Each number is 128 + 32 x the weight over the matrix's rms, rounded and kept within 0 to 255. Layers, rows and columns count from 0. Numbers have three digits each.

# layer 3 MLP down (transposed), 1728x640, rms 0.0432, rows 1464-1575, columns 360-399
061128140169084159140089122060180089174129142109074143072172148084180086164158139113156118103129118220157151157110085124
108082086164162105161127088176116170167162163133089107066137072160127087155110109106181098124136123095111135078167142140
143173184134115140125105135084101096043148167160108102154111147179101154081111113153102152128093109125089189163115073065
112146120190097117124179139140133139145134147114084152114149157129122163111150120143066083141170114107135172144081153147
080142118145135115142153139148138149115136133169170177125109109128125147144029130083088139127100155137148177160120120155
151154138098089102114120139088176213129149123113101182112169120093138173121150171107137079160130126122164117152205176069
057133164060171121078132095158082134141072169155121126126141102139124128074132090169174141129157111131120095101145116098
127153128136146131145135125089127109161097101144119116119121117130156123121141146101031136144218151195149102146154117117
124116131150076166136128138100130132085148119116117099201134131171124117137168148130145129110123104139127152173068150141
098096080144119157128110141115136133151134170140105096099101196154174167149113172118168159158158117104089085112148101144
136062094116051173167122115128120147154165139093127107123175136121078116064119094133155099042169146131154146130096156113
139180122069186106070077123118109106081190141107131077123170125198156163133132063132145149161127146124180153140190076105
149096078125116137123158138150139098130091128099100077094124113146089091141139122095138065121140157181107206143095113099
134089125132135137142081103132138132139159118142096152137109093137093132081218153144103115161146130102151133127119082106
138068121150160139134097130108093140132146114137119133086142109138096145113165131127168131143129087109148092143115132123
106174209159172090157126155123133117112163112135081128115120070130152149090112126140112149111146119136156130120104120117
149081110137113169149199107131088120163103141116120069128122133159151111122177093180170135142115158144143106136135139139
102167170158129127124132126138143151108168104137079096114124113150136117145126161153195156146136121120082124142103078117
141102108127165128121145194085112184104160114164148139129058128114181168156050106170194143151124109130192113157089122122
122094137099106143121100134136142083126118114136157099131143105068133058103132133106110141089140148138159073142113166113
145070172114131088078241177177151093119131108147087143160139152120125076134105195124156129086174128122154155130129191151
096168137123138189190134173120100144142147146102111104148149104094097093094079104185126097176130159190160119100114109136
114125142082076122101156079175123095123141155173122195177093123174148117096128118147090113165092106123051122159168107140
108156146146128106166122114093102113086115147145151187154161126095078138133118177127108157146152091074136134111151103129
124131115109141066151148147092145120094158133137109064123141168073070081115092156118104110092134137147129164099084122132
120091104144149115116129166169110191183097046145037076114177137082131123142110132131110071112113138121170099186145138063
182104137115155102111152105091099214123089148114131142083157135130136105139113124130110128159181100108155097116086209114
117156089162143115152161141153175081144149090085121134104150096125136080073157119157075132105138101106104057140124126095
126163180164138114170092136062155104090127144117117143167084133131184115127164089148147079088108157165173162117174172167
122134154126111096095115167134107137147108139128117123172085112152139088157173077172209130133117130115118147103159210141
146115147112152146188145141107061118133105140056090109108121121157113120075156135136168118100131079131164162082116134083
099122099146153080147130113092146056103154115109154124142143086088191142134100156145174095124131116118119153088154083145
191158082162152165107099144047146123154122151136076136102168127117186173186139115157138137136160128174076166149087091095
126194102138136159103091154218064122129140106130153104161143094175075106118157123118147136080122164115119164075153121178
095147152117116104182146122102131178079141047180136127083073145113096137126119075112201141114178134148112115137105120141
174131104162151144147160144127133163137137132113120129103125179164074083141073081165081155145117137126104140183062087103
181145141135167151133046193148120105134163125087097136172133079094150118092074148154032137133146116177188118131181151145
116117142075154098140121108112128139099157080099163203101114154159125075147118149063112074158224134112126139139129100113
110026141155160146212142143180173083101139149164163124108095109096125115156128125142139092077121157093172105073167150137
168090126145095167166112079129116122155159139100115149137078131043071128169130114166071138147166170134122141058146100095
092115088121165122088152149077145090107134161131186120138166115108128104146095157109167153110105135131131088115138156116
117155131148120110095114123171174168133135120156135151081122104085146123136105144141139086119147094182193129134083134113
208113143170113131130104112128129118152134154101052088067104149150128120169159153106046092141179110154144160173098166169
109122133155135191179064146181079104141090165138154143110103120154109067091118049108092153101117141135181120092132125099
127123152177162122110123105053191111142089148145132062114160044133099107143107111145052170144167111130157086130084113106
106100122089132154082136126145081150131085093080102146087115123139126141175150169083198117141096147175127128173120193145
122197167130190147142070132171147135130131100128181126133108126197071104108182115125032157102146142152119106120153129096
063115091173122136063129139157158133171132135126099042055133136124086151168152165103129082148122066154108134127163114130
074171128162144137176147163086136116145120136087124134156102117173109088114087126180072175083102128114146140077085133075
151136130157120136140102148140126125172118136106124128120117122096167095080125120151078148113094105148065117123117121159
147145082129126099125097096126101108170150138128156116162131125107091164119088176171125112115054164101180074127132188167
142124106113153164118123056108192131179109150200113071081104097177132154142093152141101154164124156099089117145104087151
106158103144173133125144069103128145129128087191140172155177131113188153141075174107144196092141103151150058133087090131
196136136147142168157153161174102092154165084104084136136114151124144141067093109139216126104156154145105095156107113193
118079148141150166085176167140080133160128138084138126126127091144089136144148118095188157144145178173153125093156116148
119124170064108035075069117156149060142106151094079131133095097111047089135204129114078136119195175169058169178091073104
101098141106127136173097165134067101123137095137144084104153165157120092094134145133170112132161125144102172151143132121
132075114091134211114097106120114144161068109150107135161090118074151085144121135125134148084150157134098141089111050165
114085144148112158182113171127106124106150107084176158106109153103127161127131140111217136111187151152177131120074180183
135173144131140121108141129134158125127130131116131126140119130124109146142065128129065128137134127119127137140133117145
113161102096134165137138121069074157115152113152134147112105090130108091134137129162162138135153161123124044134135173130
171143126117148183140131115161101139084137141118141148113166090125168152121128183101146130130074109151192130128071151114
136105105137117157118111144077189143095177143136088204151171117142047156097064122144085073053135149152149146211181148139
142152081164098104125139107101125165094110141123158139131109114104195110137127149129127159105110123143117069111174097116
096100145139109141146095145109079149152153155082127144179107123089116081110177137146135083179099093136162202141103126145
126168074151159092152130173117111112109087080214141136131152102141109108160109136109163109176136156064128130125138162140
141132097157108124159150100128119104095095110171224116134096141090154150125084104143115115130082144106114173150114096086
121107139141131132134145136121148112114104130141144145136136136139130109077115139097109164105146114126132155121161133119
114098161131095129101107134092106084128120075128099124077136119125137118122168120128179092142116078124126115089127155136
146123111143118088176026173081114074091134146122108160126142078099126114145174104157116150158165164092065060123158099185
140197106180106126094110097132174090168068134113119135142129186119084154133108173110132104138139169149154098127103103146
171149164139092129161143159151103137116102099117107130149092143141128147179123113147096133104147136089053167136124078148
128123161108134114186110130163185106192114109159071134130191091128144093113154164126144137151127102085146116137109144045
139151167097118125115104130136163149114121114132136131135145130130075096179128131144074118155121087121094140128156101131
142113070161195163141094193107157086127102090105079135144152125157085159106174123154151081080087143114135141114124113131
078120108115128129131063161147118159129084135176124090081099119092189154135138089183090118138155131097124102084137193113
144141120151089154127169082112130188124075160148132105134105085208150136139121162120161125093111139139103140161114125202
135147071120127104150163147138124083124111205114169171194118103155075141146136100141099052193152111127166148075074116089
149191083131169164199107130124131133125076116107162138192161097169160141101166167169100195169171084137171056134170163158
205186147116143150147156143146099137113159104136112150075163172100191156170121155112090123165128105160150128128161127136
151085179147132120128171142132078196129117185098138123129123172150105110087127106123158148112155161098141161132162028104
101094154071137144134151086100119129123121127124145124151142088125085040087038113098155079185126103140128129135156132104
073102162089159109166125158162098115138174174066130157086093093143186137054148139167182092161152144158122146156095069117
039123106078173156117091088172193146124115174136147117117091143108125080166156127124101106080048097092064138139155123185
165099147091072146127132106120129217174129145130054148140130119200136146120136091095144121109119159125061073080136108120
181119095112149105083159152134169181121133087103146120169124082132158104163137186171127134121189126149096075138143119058
073126116121129115155183145188051097079116138110181161115099164150107069100113117097140091133057070088126158142108129126
144148115106113142128079167143115186151074130094145085110125118177128188124116126099192149206137096084137107157075109093
165095075140176086110119124156109131097156131086139110210118199166082148151114117147149120139121104141114111100172177174
150104178164130101122149110116130101155139197158037150101127144064136173111142122140134142077093093109100102122116078104
123161153130124133109168122142152134104157097108143142154108114128101133153051137128077123133129128124131123133112126152
157132069114126132105129150104162149104122131144144134113132163145092080085177128123159154167153095151177118105139124077
151179135174164153206111141166139122034138133152135140225083129131124144159175165094090099103158130161155144104152113138
143136229162081096142107112141103090130120140082142146066116091109098113177118082143158119190092104138169140094094092162
121145124131152134150132124181167144119124174148097097109165118129150124175126100073151086153106102093117133112082144171
061084181186137075096089111140164142111084083175101179121100184148166152153110123195121123104119082116158158152093122158
162104155153118158123106142129146124097081132092188169124078100149056195169147150139112091095140099125074169141130185108
096086143062120178141110158122124117110135133122135101085163109078144107135146047138194161085219162115145203135134094125
149093180153150142161156202136099111129149166135083171149118143107103094097122178195148200134117111142160184107128177097
096113070140129152131171104137153131124178151167162162147135185174089145128125131087123127111097124150109094209128176130
124113077153099128176163101155089094207146127155132135144094128149157169141127085143122180129162162146124106074106139183
104081095101166133156146108168138121097113087185117142106136130129169144126133183075167156103112178121130104145117115130
118121151139143166148157132121148110177107143122114152143167096080165118139127137112120078066103118123105098156110143177
084122118148150104108116072073147142092109127189161124126112091155108179153113162066051041149125127086114071120069093148
105129111175149098062095163122153142099088159201180158114097161101101100157090131060108109113106142079135152065117127127
163138094090137106171151096091128111158191141100118153124098153141112150141120138124143119126166140127165120112162129101
141154184134102133151119137161101098110110229183131192149087153117113099185144085133140100193140135150127193127109122112
097137165155080131128110107130131113131143099139150132092199104090110103149104162135103106122141145079117142107146102159
060118090111113161079143058160118093107074151161194174168127174138137122139176120086126150147089102129142121120119160143
116159139148090149127132132049151118190096125121104096155050092075108117134127132164161066092143126169121131144071118174
106058164144117130159127126165176150149163192131169163160100172068118064140139147158075107192178143122116172152137145152
111138104126101111072158136118144096136111161175175129132138123159144124068102096080087125138108088121106105167078131094
# layer 3 MLP gate, 1728x640, rms 0.0453, rows 1465-1575, columns 360-399
165164128101100113085124151142113127090150158145193118058128138097184069147093193117158135126114139115112031070123108137
052127099099146161155145091121087088191130142151145127162148148120122153166145090126128144159082142089110125113124208170
109094147115128083135169122077103160163111156114179136139123078132122148123161101133122156088129133166106149164136140121
131094109056142131097020103123109150077129128106189131100168158122135132117155110101135114073132166163122132116128076107
140171164175117148101125145113121201150114127160094136109123157143108101143112175124114174129164147066143106112125118137
130190140143112080104157147091108212136089110103112110076112138134113073122121128081078119140138070098191193156122079144
032084145163136081119151096145104142155198128127125081137137128159119060161159156172091136066162082083164129013107160144
113147099094139106178132132130092094091135095154130131140120090088136140133066114118118132114168137132175160143128137139
112120166125112170192118131129092096169102132122100110115121124142117093079133169123154136141148119120204177052117055174
124169155124188105147131183118041182168142089093219125082122127162118068128160088148141123133107183081217109058144134152
138204126157114147204113081101103128163083125120110101160100156108180123110105167124120087088144116118190152168158036149
154127111160130186151104183128137114126146126120058121167133139111139154111140120098093101094165133215184122103177120115
120176145067125141168129147111121145187100188151119182112147142160162078177124180081101160115096119148119069160091133164
084122106133141084191155146138163129108166188082110191175141144174158155127102145082106146158093186118139124123095134110
166130077070140140088133113128162147160104110114153139137102149151095115144126143112085149142087126114108139126171142134
154104115112133146120186070197115141151119156149135107145180096132146123114108056134120149139150156182085115116126137128
117145086155132165133082154131119113153152126077144151100147159105158115145105111104065132124158111094132096153143139108
130114147110151120104166115151102158132090078150110123138122158135156159132053152136141141153141086134125091089149171136
128143123108053145152080113155088150128172140168112085118117141091137157118109128126065122133133188139127129147168120136
127143082190097114111113109103122158063038109156127108129103106184097147138146129119164167100155178133171134124151120137
133149123077122081123092147150079126115128133093154124166133139129085156134146115113146143070092116123165133167113092121
138127080190144131138098186119122113120155123093163109116110144130147065161110189122110105140103130157145130162110142142
180173136155078169140130087114108102147166149151088157197203126177112169143147188164135095098117112143116177145189125202
176160103119159140131084148121106124143195160107192118106124096118171072073159187134069153123121125163134159134126121132
119133122110161235137192105095113174141148142133127121202158138157140113103070103135121214166117124173102111146095137134
106118195209162131169097129111064142098182205122112180120137171135148142142105115067085100163131108100100115127161060107
141087146135101151179110132138093061142149121074194130138146163153186112099141198094187174112134101109144106120134070144
169159130077086146113070079096078094097177149081154097138133205131165089105131102075146120106180167095163205169133177113
138128140095075059092124117135132159058139119171107142100135126111130119154112084121143122166136165128141167062139128104
121106184146187164204101053162132095213145124122114079076159151121176082148156173099115138093121088157132158095124093117
098103208136114153103175112133160048153125121119122131127119127125087107149216027082099139154089104130132130095185092186
111158156139104166137152116131142117127001127138133113145132135096193050146035139128022157103123127107169134168029171141
122115161161109067157107131061195149053098165108115118077187154074193131140065154134145129136128122178176182128056121090
152163162179083134101135115109101121112119162171137114096103221065056083079134076099111170158154165115143167186183079153
174121134103111147059195133161143089129168145184070093148164166160128101124137154090068140107151143086106168160121154134
128148105176141143148125188094100132131079118163183124224097129080131118126097131145137153158160120106123132118101104150
171159085122115112132126190116106151128084177096099117160149166122170093118111146093173173062062128113114139154130158119
156163115090084126158079131061096097115176170138069140115108095123126208103143108068125134138164116086135132146160160140
160120101140135113165081113110128135141116103147110081145108132135160152145160127126132157121158103119124103120078142145
114184109193126131144129196085130102138053168192084093154093087091122124150156135113098116108152124133137142108124066128
115108170158148117167193120110121121153040149168091074086104149109082128148162124146083136103156119112094139126124153119
124145135115132159158067082100118142116140147152075092110104140121089144157162152099114140109183119084069149086167086124
143143121103155107131086133109133140172147134104120097119075093130134151183148155141100095105133110089211111150087112067
073117140140161148090156160197090095070165117165153111136099131131143126131108189132180086075118172162087036101095143115
102155107069119110112089108108138130112168119151173157120125142177068136093118123104126149056134182134098098121132122106
159146185155153155064140143187094169181121093085171111148079107151144060135115096163084159088148111156092069109126075097
160135144137144133138155137095099197156151189191141115219124137135115116150123141093104131137119135144153119132115072167
127147167155174105136109086157084121130110134113121165089112092101106182127129074114120145180120122107119115180113161056
149081111078109120171079104121066155151132107190116140162106147123119132142137135108140134146143151090148145129137149102
124126123153109141130120187140118159143123110109117096128079152134116125128155120147112164103129115120184196132112149100
143167162131082173125069133137116089094107113185123163070093075123130125083093147103116112103094110082166060126077097112
164179183099107148156050105130149140132147193090135075080088139146060109174148072109101077142128078062128157105151155157
155155125086087107116090121139157143134138139151141090038107139149117093155171173137104156105121073114208169124138127135
159135056088176152115110119114089182120170134111076182088080182110132168112090193106121117167162162108188151119165128128
119105191165162146146116215145147208150139078071036089105117146120134092114138193158190160121081161161143175108118136176
168199054059160150132135118102116190137164198104076094131109169122147145150101153109103128091159142187118171168142122155
152132082117077155148147069087123117149220176196105154104188154165070171119143149134124114157107115138169071131127126145
124164082163146120096148092143151140051105135163121133045082155138114097131114094130053135133109144125154122231158117113
096093130111152108150099144124149151116103135174125123148145089164154110094162119114130137088131145173078112136094146098
137128104080123170225078157160138123070107177072153151172161138081122111113136115066155117120154123109130097175068156101
101140252112129092108062112142118156145135120095096118087145136070135111117171107133139165124093164100067157115102081088
075139152109182141196175161124109172225099136146125120136048167069143116122136059108183148150145150129104124129118111128
133100143161146133092114115143123090104135111120166120086139158095146100155089121126108108187073093118162145116130122097
141122086109145168109154068103115117106121114131072142160153085158101104155131118119118164132131140196173133130075106141
118175099061114147131154121048092155100150173144132137101122175129067122123133110111143139155124097186147142109085110108
187129112087158198084147151115128165120116125098175087128173125136116133145134186088091128075166089089159084129135150118
134179142163095139165138092166136121131157129117152163158130131137146128183118064143140110150162122131186120152161120109
134102159095163111130101165126114154218087142139146163147137138133154121087139139067125135055152147124163156090063150130
110143205174114146152174144147141135140137136144089177180103073134134076107106062126142150145099130125130101094110114152
167193138115121171117089104098152114088150166130144152107148180151157132130076143125105190090127107131066141159117122162
070098109205120199128161097121114139119100156093120120089144118101149122125107137080104106116112148156148136038168138119
129122112118130090130142148151095155157148078089170132191141136105167125122068134068123113149123105132177205120161130099
071110154168140186081143092127094130124109090123150074124117147145088169130082153131124157077112135167113068087052158163
114094118151165116127125181160094090139168116028149081140109114095118113112164110139112093119106153127150125095130109140
132130112112144104140138104133075084171164156070143182171138093093114097174092140114120117121103149155092140112114076191
153146163093149123137120117120122159162148165122158149130129127142074092145140126136131133138095121180167153071197104111
066120124082108082128089129139098158095121120163132166116075127104102165144044162120128148073105163121131134108171099142
181150145135117143165127074097109144145118195162107158163135157160145163115176161081115155133137105099126141082109078112
128114089120169080123143091084111116080099126147127103162086108141035174140113163086121142128118134137192121098187086118
127098090071118143135126075080103100140113089171159111132138107106048119157163149135127148129096122136122119100126137117
154144144090169082151145142155128123112123169138143181148180136141098061077084118117158119176108125125141084148111169141
159097138041083145117132138152084159104170164169110148107124173126131143128166137121146101159180166123186153044123162177
211171090118107136151134160099129121063133156114136124146171148124129140154083194107094150126168141113154170064181108142
176156144047102049146112114113057140087180210155115098150091107161148140152090087091152194152175090141158109158104134196
127114160128094101080167112123079141081165160153081080107074151122201110098124041083063142106116145131141134158128139104
157161135130115150154192125144114137110165215108118072135139153060121076146098170114078144141204122081132133106113142164
167156096131109063162147128167091106112154071143152143150132113183110128130087126166073146120121143122118131112137059122
101193155118131116125176090103083089127135139138115107122095105205111059114163133129144149140102101183146131124149149085
136172060094175150102140138088089131120108106135122039195156122146118128172134158066110154108135144141125121129110129114
074140091094120098188134137138132120107139136146165132142112116105163091092211102129163138136144146147064163113180157145
166134128107080066133160162180101150121146114120186063102123158147100139140131201095107149110166099140103135159096144161
149147117123103138087167099064094104100152107141040090083167130128096149120111096149119140139090084137153163106120171148
092154094111135081093108105133091158102150128108147119192145123133095141147088164131134158088096158150141179076105104172
157130132096152109207097115136162145178139173058106137129155149115143105127142204119096070069065168086162104125145156128
112173085036169092133112114137092131102136219150107126152147150197111107107102178114118128100088176100139070123129112057
116144152165122123094208157147091143100179125094132173148144142093118156101152078080139106132166142145138174112118044125
131132102158112118086103150053058174109065112164150101194122095111164119126119150110045139183152133151108079134115143141
108162121140094125142152108130110128147126193120082098134161099169068149141157145083077117133205129108171172146186100083
126179099131153120104134095119073145117097199147103143065129140142106135109043097121153131115151133043179130149170217130
096124163093115152107168138123132160123092132146121127159113145071094079113134139012131147150110112141107181121158039149
119109163126080085119092134115056146131115153121133140091088138132116117144113109134123109151147105145104148100120079139
124140130092109082108157100105117083136039167182108061112110150156109141124103111073164139139127128136123097163096161085
146163155163103101138051175129140081146117154133094129173198173140131145103133116126088179129109116096136123059147111128
103145107110106161219080123166061146201191171182170096133113141096083133136159089105155104125133150129121136142076117164
071141192177114090102110179154147117161070087192104105185138106111174152127184097134135146143105122138104137156120123117
163158130146140130161153096110114122121142125103123143120112143142128146074053147121103144086136161169191102158113148125
121157157072176110102162115149149091154088133107108147127114185145092201104114151151130116114093070147159168156145160137
096106125141117122077142123122141199137149127147163076093138131185133109121113130174144132148133120142134116124129186109
108127169167203198159157121210145126195083163151135082108098173082137118141170106116103131131117123093147098115097117140
125110096142166155131168159136119148169095154120140130167108132120152110088105096154094136127134143104137110127145130112
119120167109173100152127124141130207073156101179118115139061150131157107156134129100139113114163141116114134142140078145
# layer 3 MLP up, 1728x640, rms 0.0438, rows 1465-1575, columns 360-399
092082143206121148141112086134118095187147093112129108111159098102097091098109119123108149132153119131156108087122107168
139094050109171122159198098156086085115146135053110107100153152098130189128117183087136080081147141178063039143086116114
113096103024140085108108086147170145162109128110150115134145143104084119165142148119110117074156094178157133149055062155
097146107082177173170151085134108144095096076158144141158082112111114151073161141093123139154126157145128157091133133160
118099177093100092099109113130126099151133106119111107146136121159165164112147180109139141142112162074161121125125124154
123139163140105173135142154073132113146169125161158148157067161103165179145115138130124084130168150131141120112136091157
083116090008129168173147080060118060130074119124155118175079149062099082136174150152081117118153133126100119129177174057
133113233074098170105116166132117181170126103110131118118130140077102127116134099207137102100185136101122141143133116141
148152082108105149098132140092133110173116144098118122109086120108082143119127191117124137145151130106098131133126174089
082102157099155074155128147161109096191084094148116102119116129080111123134122142115156111100131112121078147082129122160
172121143100151118110096145026153105145118191120200168196198087162073147134146214183134158146105178078131169154140094080
102114185121165075118132104143163161089087120130120104114123121127078115117085152120118126082149109092126156102127138146
134119100107137140177122095078155105126167168076175166146176168148102138079202112107139133056148195108140096159184101167
166168212160145128121156129089128115080088083078096059137169129085165110169151145123129068174163128139139109168123108120
153089141117091136076191120112107129095158124156155131120137080141076197187162114173099107122176086129130112056147140134
105148136083102127079109162134202153110132107131141197158113138149160177152109155083127111140158090091115097131125134133
105122085160154099151048130127081082170153117091158151155174104151112105105137146127127130105106126150161133085159166093
061103175142118145142099129168171095108173182140076129147155122107120091121110124116090087110085131141118110073097168106
092164087114128108131143144123152168038159160115117134127122152199134140145164131170139141179144159127141148113082101172
164140109126094126152180145132121112071107157160105139083149104153177118124139146128118116123143101123101121111114116168
122127092143112197123127166097088149151137128082170108102151102108097067122126098132163105102124122097182129097107148103
102130124175142106142077133129186165138150084095172046133122077134122145149115120137121104129156167094148133117136078195
147180128089132119135131129087047178132147100132132117142136152107054097101108114159116137120124137120222147117128162126
116134121156155075145131155175126134157168138118089060140162132132104085139099130124104129130115141137109138129129160138
113069165153105186155091155128129146116126100142126174109067097094207124164051095136156102111121192152159115153107189143
151075105123144099098104100091111154117157179140117129094148113104179108160103132134154111081124102099145122127079159135
129146101163163133096162071121117118109149172151151150135201111152165079155161072189134156117105174160091118142086114067
021138122112119077137129123092133133159108045113119131166133068132141168128152102141109139136207164157119139084122151140
075137149122179136100131052170212113104134102116163094159172104094086157124190145122097153123114102135114146147116133107
151108124079132129082121119170095121161151136137128102104113128121117140130106134132167097141121103087159128090104181123
150125151170146145136134153202116153149123070121203077116120154099100165139131146153133104132165110154118056169095155119
131121123113142088082094120099120115145123074141150111151118103154205115122152131128142105114170114181169139135122093069
139133099082175149155083159166119123138158083104105101103106117144136202102136133122145116107149125126042113191130179130
118159146133056058130142208147109167081155107149133141086099146084098154096146066114140147132174144112090136104125141151
152144065092101072124079145167134128162143060195104103106141128152115110123122152171123111075100108103110179128175122084
109138104046168081116119133113128163078170104104086099135121150148108137112107096100134123179160154142125087173131175084
132136155110146076105153112127173128061122157081107123100123182139050102106110118119149114178132155076197135129118101109
116117120093168134157141089135091054152074163120146148170129077055123134100143130099160080113142166151074158115181145144
160180194169133135155121155123099148137173176158145136103183109126130093085148110105099100148179138128137099134126201118
143102121123117126107175088132157129110160102107118150125095120155130125110124128170142156095204100125092160183118163135
089116176143157140116092083195104133192158097105126123129082095078132134154131078105106133112139163095180116058083158171
137133164175078100154100178151149127083097107060107141148096139140093165090203150165146156137150110125040129138116143128
084146154126094121165117147097145073136131155128048086089082113097094136087163096158181111105169174131143172147116174096
092072160161146128089148165126095097151106088127157137099146074141171112130145091089110146078054156134042104138106137086
147117176172101218127086148136172162126114154111128131098131111126147153142097168149150143211147096052114127140084164107
144176150196078102065163099106125129121178152151139119093170133117158113109101112137099105144150104109151120150163137182
077147125187102171099102087102080093128172108193133086084100080141061143161096143147122105072135143140118102084137115128
127152097114171152177051119134114111094112177083142148179197069132104138179129159129138061099116120108113093166120078094
109125110059115115167126131111113090164174101143123122196069105114133182170164163119081106153219142180141120136105122179
135179179187139099120051132094140140106114161125146138125156065138145157176080103107103113169080111138147106089136114143
104107185138102138172159098106158177192164150151092125057133142124142144138102182130152133133108163091138111136127158128
129159093151222124097147068049144073085129189108152161107106169146091188115162135112125109135155120180166104136122132089
127118060109130105122169137171164150113193194153177092170181143181083184175193144152194130156159067135154109151081114128
076133102102133168119159136141132196147131095172125160094135051163082128152092106146141110133125134189099081074100089168
133170127092079052087102137090060077131129172104094148119121070170138101107080117090124180122166157109062115152163141132
115114117155108139146142176098117131184130117127098114152156099149134111149193146113137141153161155121128147063187129154
109110113173067120083143133160221164150125139163168123130163096114126097145130075147133158121132134096147189136131142070
137116129104098178124137126073135124142139167075115084179182172155153118142140065165126133136124163161111093102082149083
086085108141140084154062162123140136110119112132127113097143102125172100096150136114151136087132147135088139132071118115
179148096084097110122188169110121168140114102068109157149118186107072086112128114142155166110088110114092158167138136222
194158113092119164084104165149142156087192175124127093145144168141139132112165141152136097087161176156195163144176101143
124083092084146161162089093087160156075186140144169231127125137092096083103078145122148105172188150150119128096094133039
167105104097184167116076164138077089152139056120112085101179153123105121165133125109163125096133106163135186114138124175
158130160163110106139119130116138084147157163115146143160158124157158131136112115120140118186108145167130124141171103101
159119157108147105117130192086123109063156084152083150121097124121141174100068149105074118155163134128143150103153080105
181056112150100151113156120174189109170158124124184138114183103061150153160163139077138142085080141146103106162099091155
100136143070169146167118152173157138140114115132122134125111118079164159166129148128143080162094110172126124151125128128
136155130136145162150149127175164167106151102086124135092155157136096149143113148158100131147121127127111131175148135164
120170164155184104125165097167121115117129159193159148101093108162130143161088188147103150099152119212165077083078154075
147075118108158123116115125148120148133114139121154207069114128086120143134088114119136128166101113126139120136155121090
143111113167098222144122143068131116110106136117076131143124106088131093146118079116092103154131097091121169096137128191
119122110084097149188171169195144141141119077167053089108146095174094131105083143140125143100122072121149078138023091084
113111139125141165173095144134086116188125157094097124104149136067136164159089162119111119118107140141143112111093126150
054080105086146116168074088125130140134159148116186138145116112162136044143093134109141137131132103121139143108205145117
087115124144201169147078157142111154134152095135157132135066166100105170174149027171105134172084081100099141036184097118
125156084030145118158131088114131169134103178096172075128147076184145110082150105143104101122141132138148126122117167131
118133075116176126120182069104101034143133191102122126129171077129146134150084127172135101130058145170093156140112135141
133150112168178124122120154111149141104118156125085134170156133134135183113108215069099143145124103134105097185124148161
156146181116126142170136113134053100114217142161080172151104157095149137126116117129115131151142103130132133098133129081
152127111070162163122136159096121116118159117176117130138117099134155175103115140104087118193150147157089037084110187123
146164137142106114139114189138164148072211163121107102137176163187148146090149132138130196154126142084181082146129149121
139096147160144164121126065089138131129118153096148170101124127110109117145155155134122107167160144101198121168148131119
158112171209118123129108171122183144147028088155147101075115054070119138121092073097106119117139109142053170114138130148
186089123098093138117083095126108124109187203113090113148132124212129055111186106103157116113129122129065088130160158129
083094111088168087136140124144078141119140092110095125114122106106069131133118092115121117116097121146146128167092114118
129137133107127130153083154108126119138123115093168079064112150152114150122134153142199116153082137111105161140097128102
160147126200131038092096183137109169068078144133103084128147116159166126199090120131163087130087156100101127083112076158
101079112183121112126137119166117159122147065122124110099101135193140107108101145161106137082143150082113121131089155130
143140103102141183103128103173126143149134116128222115121108145149095092149134178103129136135128113115120123104142152137
084161053128151111176076154171155116148114111126180143152115100118135078076202132133144119105127135114076113083153192160
172167123077138125161122083092119115115088139140111114170126165101130105166134129107124133091079095092141134165105112079
121132136130167181137088171155169112126088097112153106146080111137121150128120149128082108204083120129105178131137122068
120155188115118120144172156091108086151141128118110165107142070131105102091117156144127115092118140124111098089131108172
099140160167174061140146057156115099193140079150139139159150072061131120103127130108073150105066121157149133086135076136
063152066169124175111141148045107122050147127156069107103139137130090106165154176145097113165149111107106111135129163122
095153156113170121138117143169185124132101167137121137100151171096124105154110132112089099075179186181125107113104093120
136125134114132165164091115155088168134093047122119147159146045124145217124123103164155126165140165103053062113142151171
036099174147163097137152073145131103128121064077083120113108144129113140137062087140119147131207146114157122172124135164
135136064136130174124255112132125098089170133135192114107152173133099112184122139132160105125135065132174069105116133115
102105170071173104151130126117112135166149108163094132148054166115169105105135078156156124140138106115137165149056099121
126124177106172136143177124156161118117119013137157133153120131093166109145159101138149116103169095150111171125127138118
172131107146114138142090133062141177106132154133104089115104160123172186087131146131159094133159172112164137149142097159
098127114077089134122125181140137094033157179149131136116091115157098104116209174127094120112093103112115106056128110126
166146110081158085114094193101189107097121121085125138096137094130144118103114176125170105159090176138054078074120105140
129136116079149119140111118092170124138146147135144168130058078161129135166146143134087109119152115144146079096113139081
088114119133160076086069099149124117057108124135198144112102105092136168128091147151093124137152125094072238093156095092
099108156151162179147117133123132088110167131078138180126141093116069149126054152118088127142163086151121111172055122109
131182095143092144104121117120135109171138152166119155113138148114157107115142165117114127102157097130168075154119109151
090133137146158092140163119110122146125107109136015148086131158051146183130090146128122179076179127107104141095106205126
128124156147188129126133098126120149135095115152133131137125186114139170129153192145143117182221118131138207103117087146
092129122129150127141088185118126141103166067191066118171094117118131165112150134120156142125138125155051177156167085158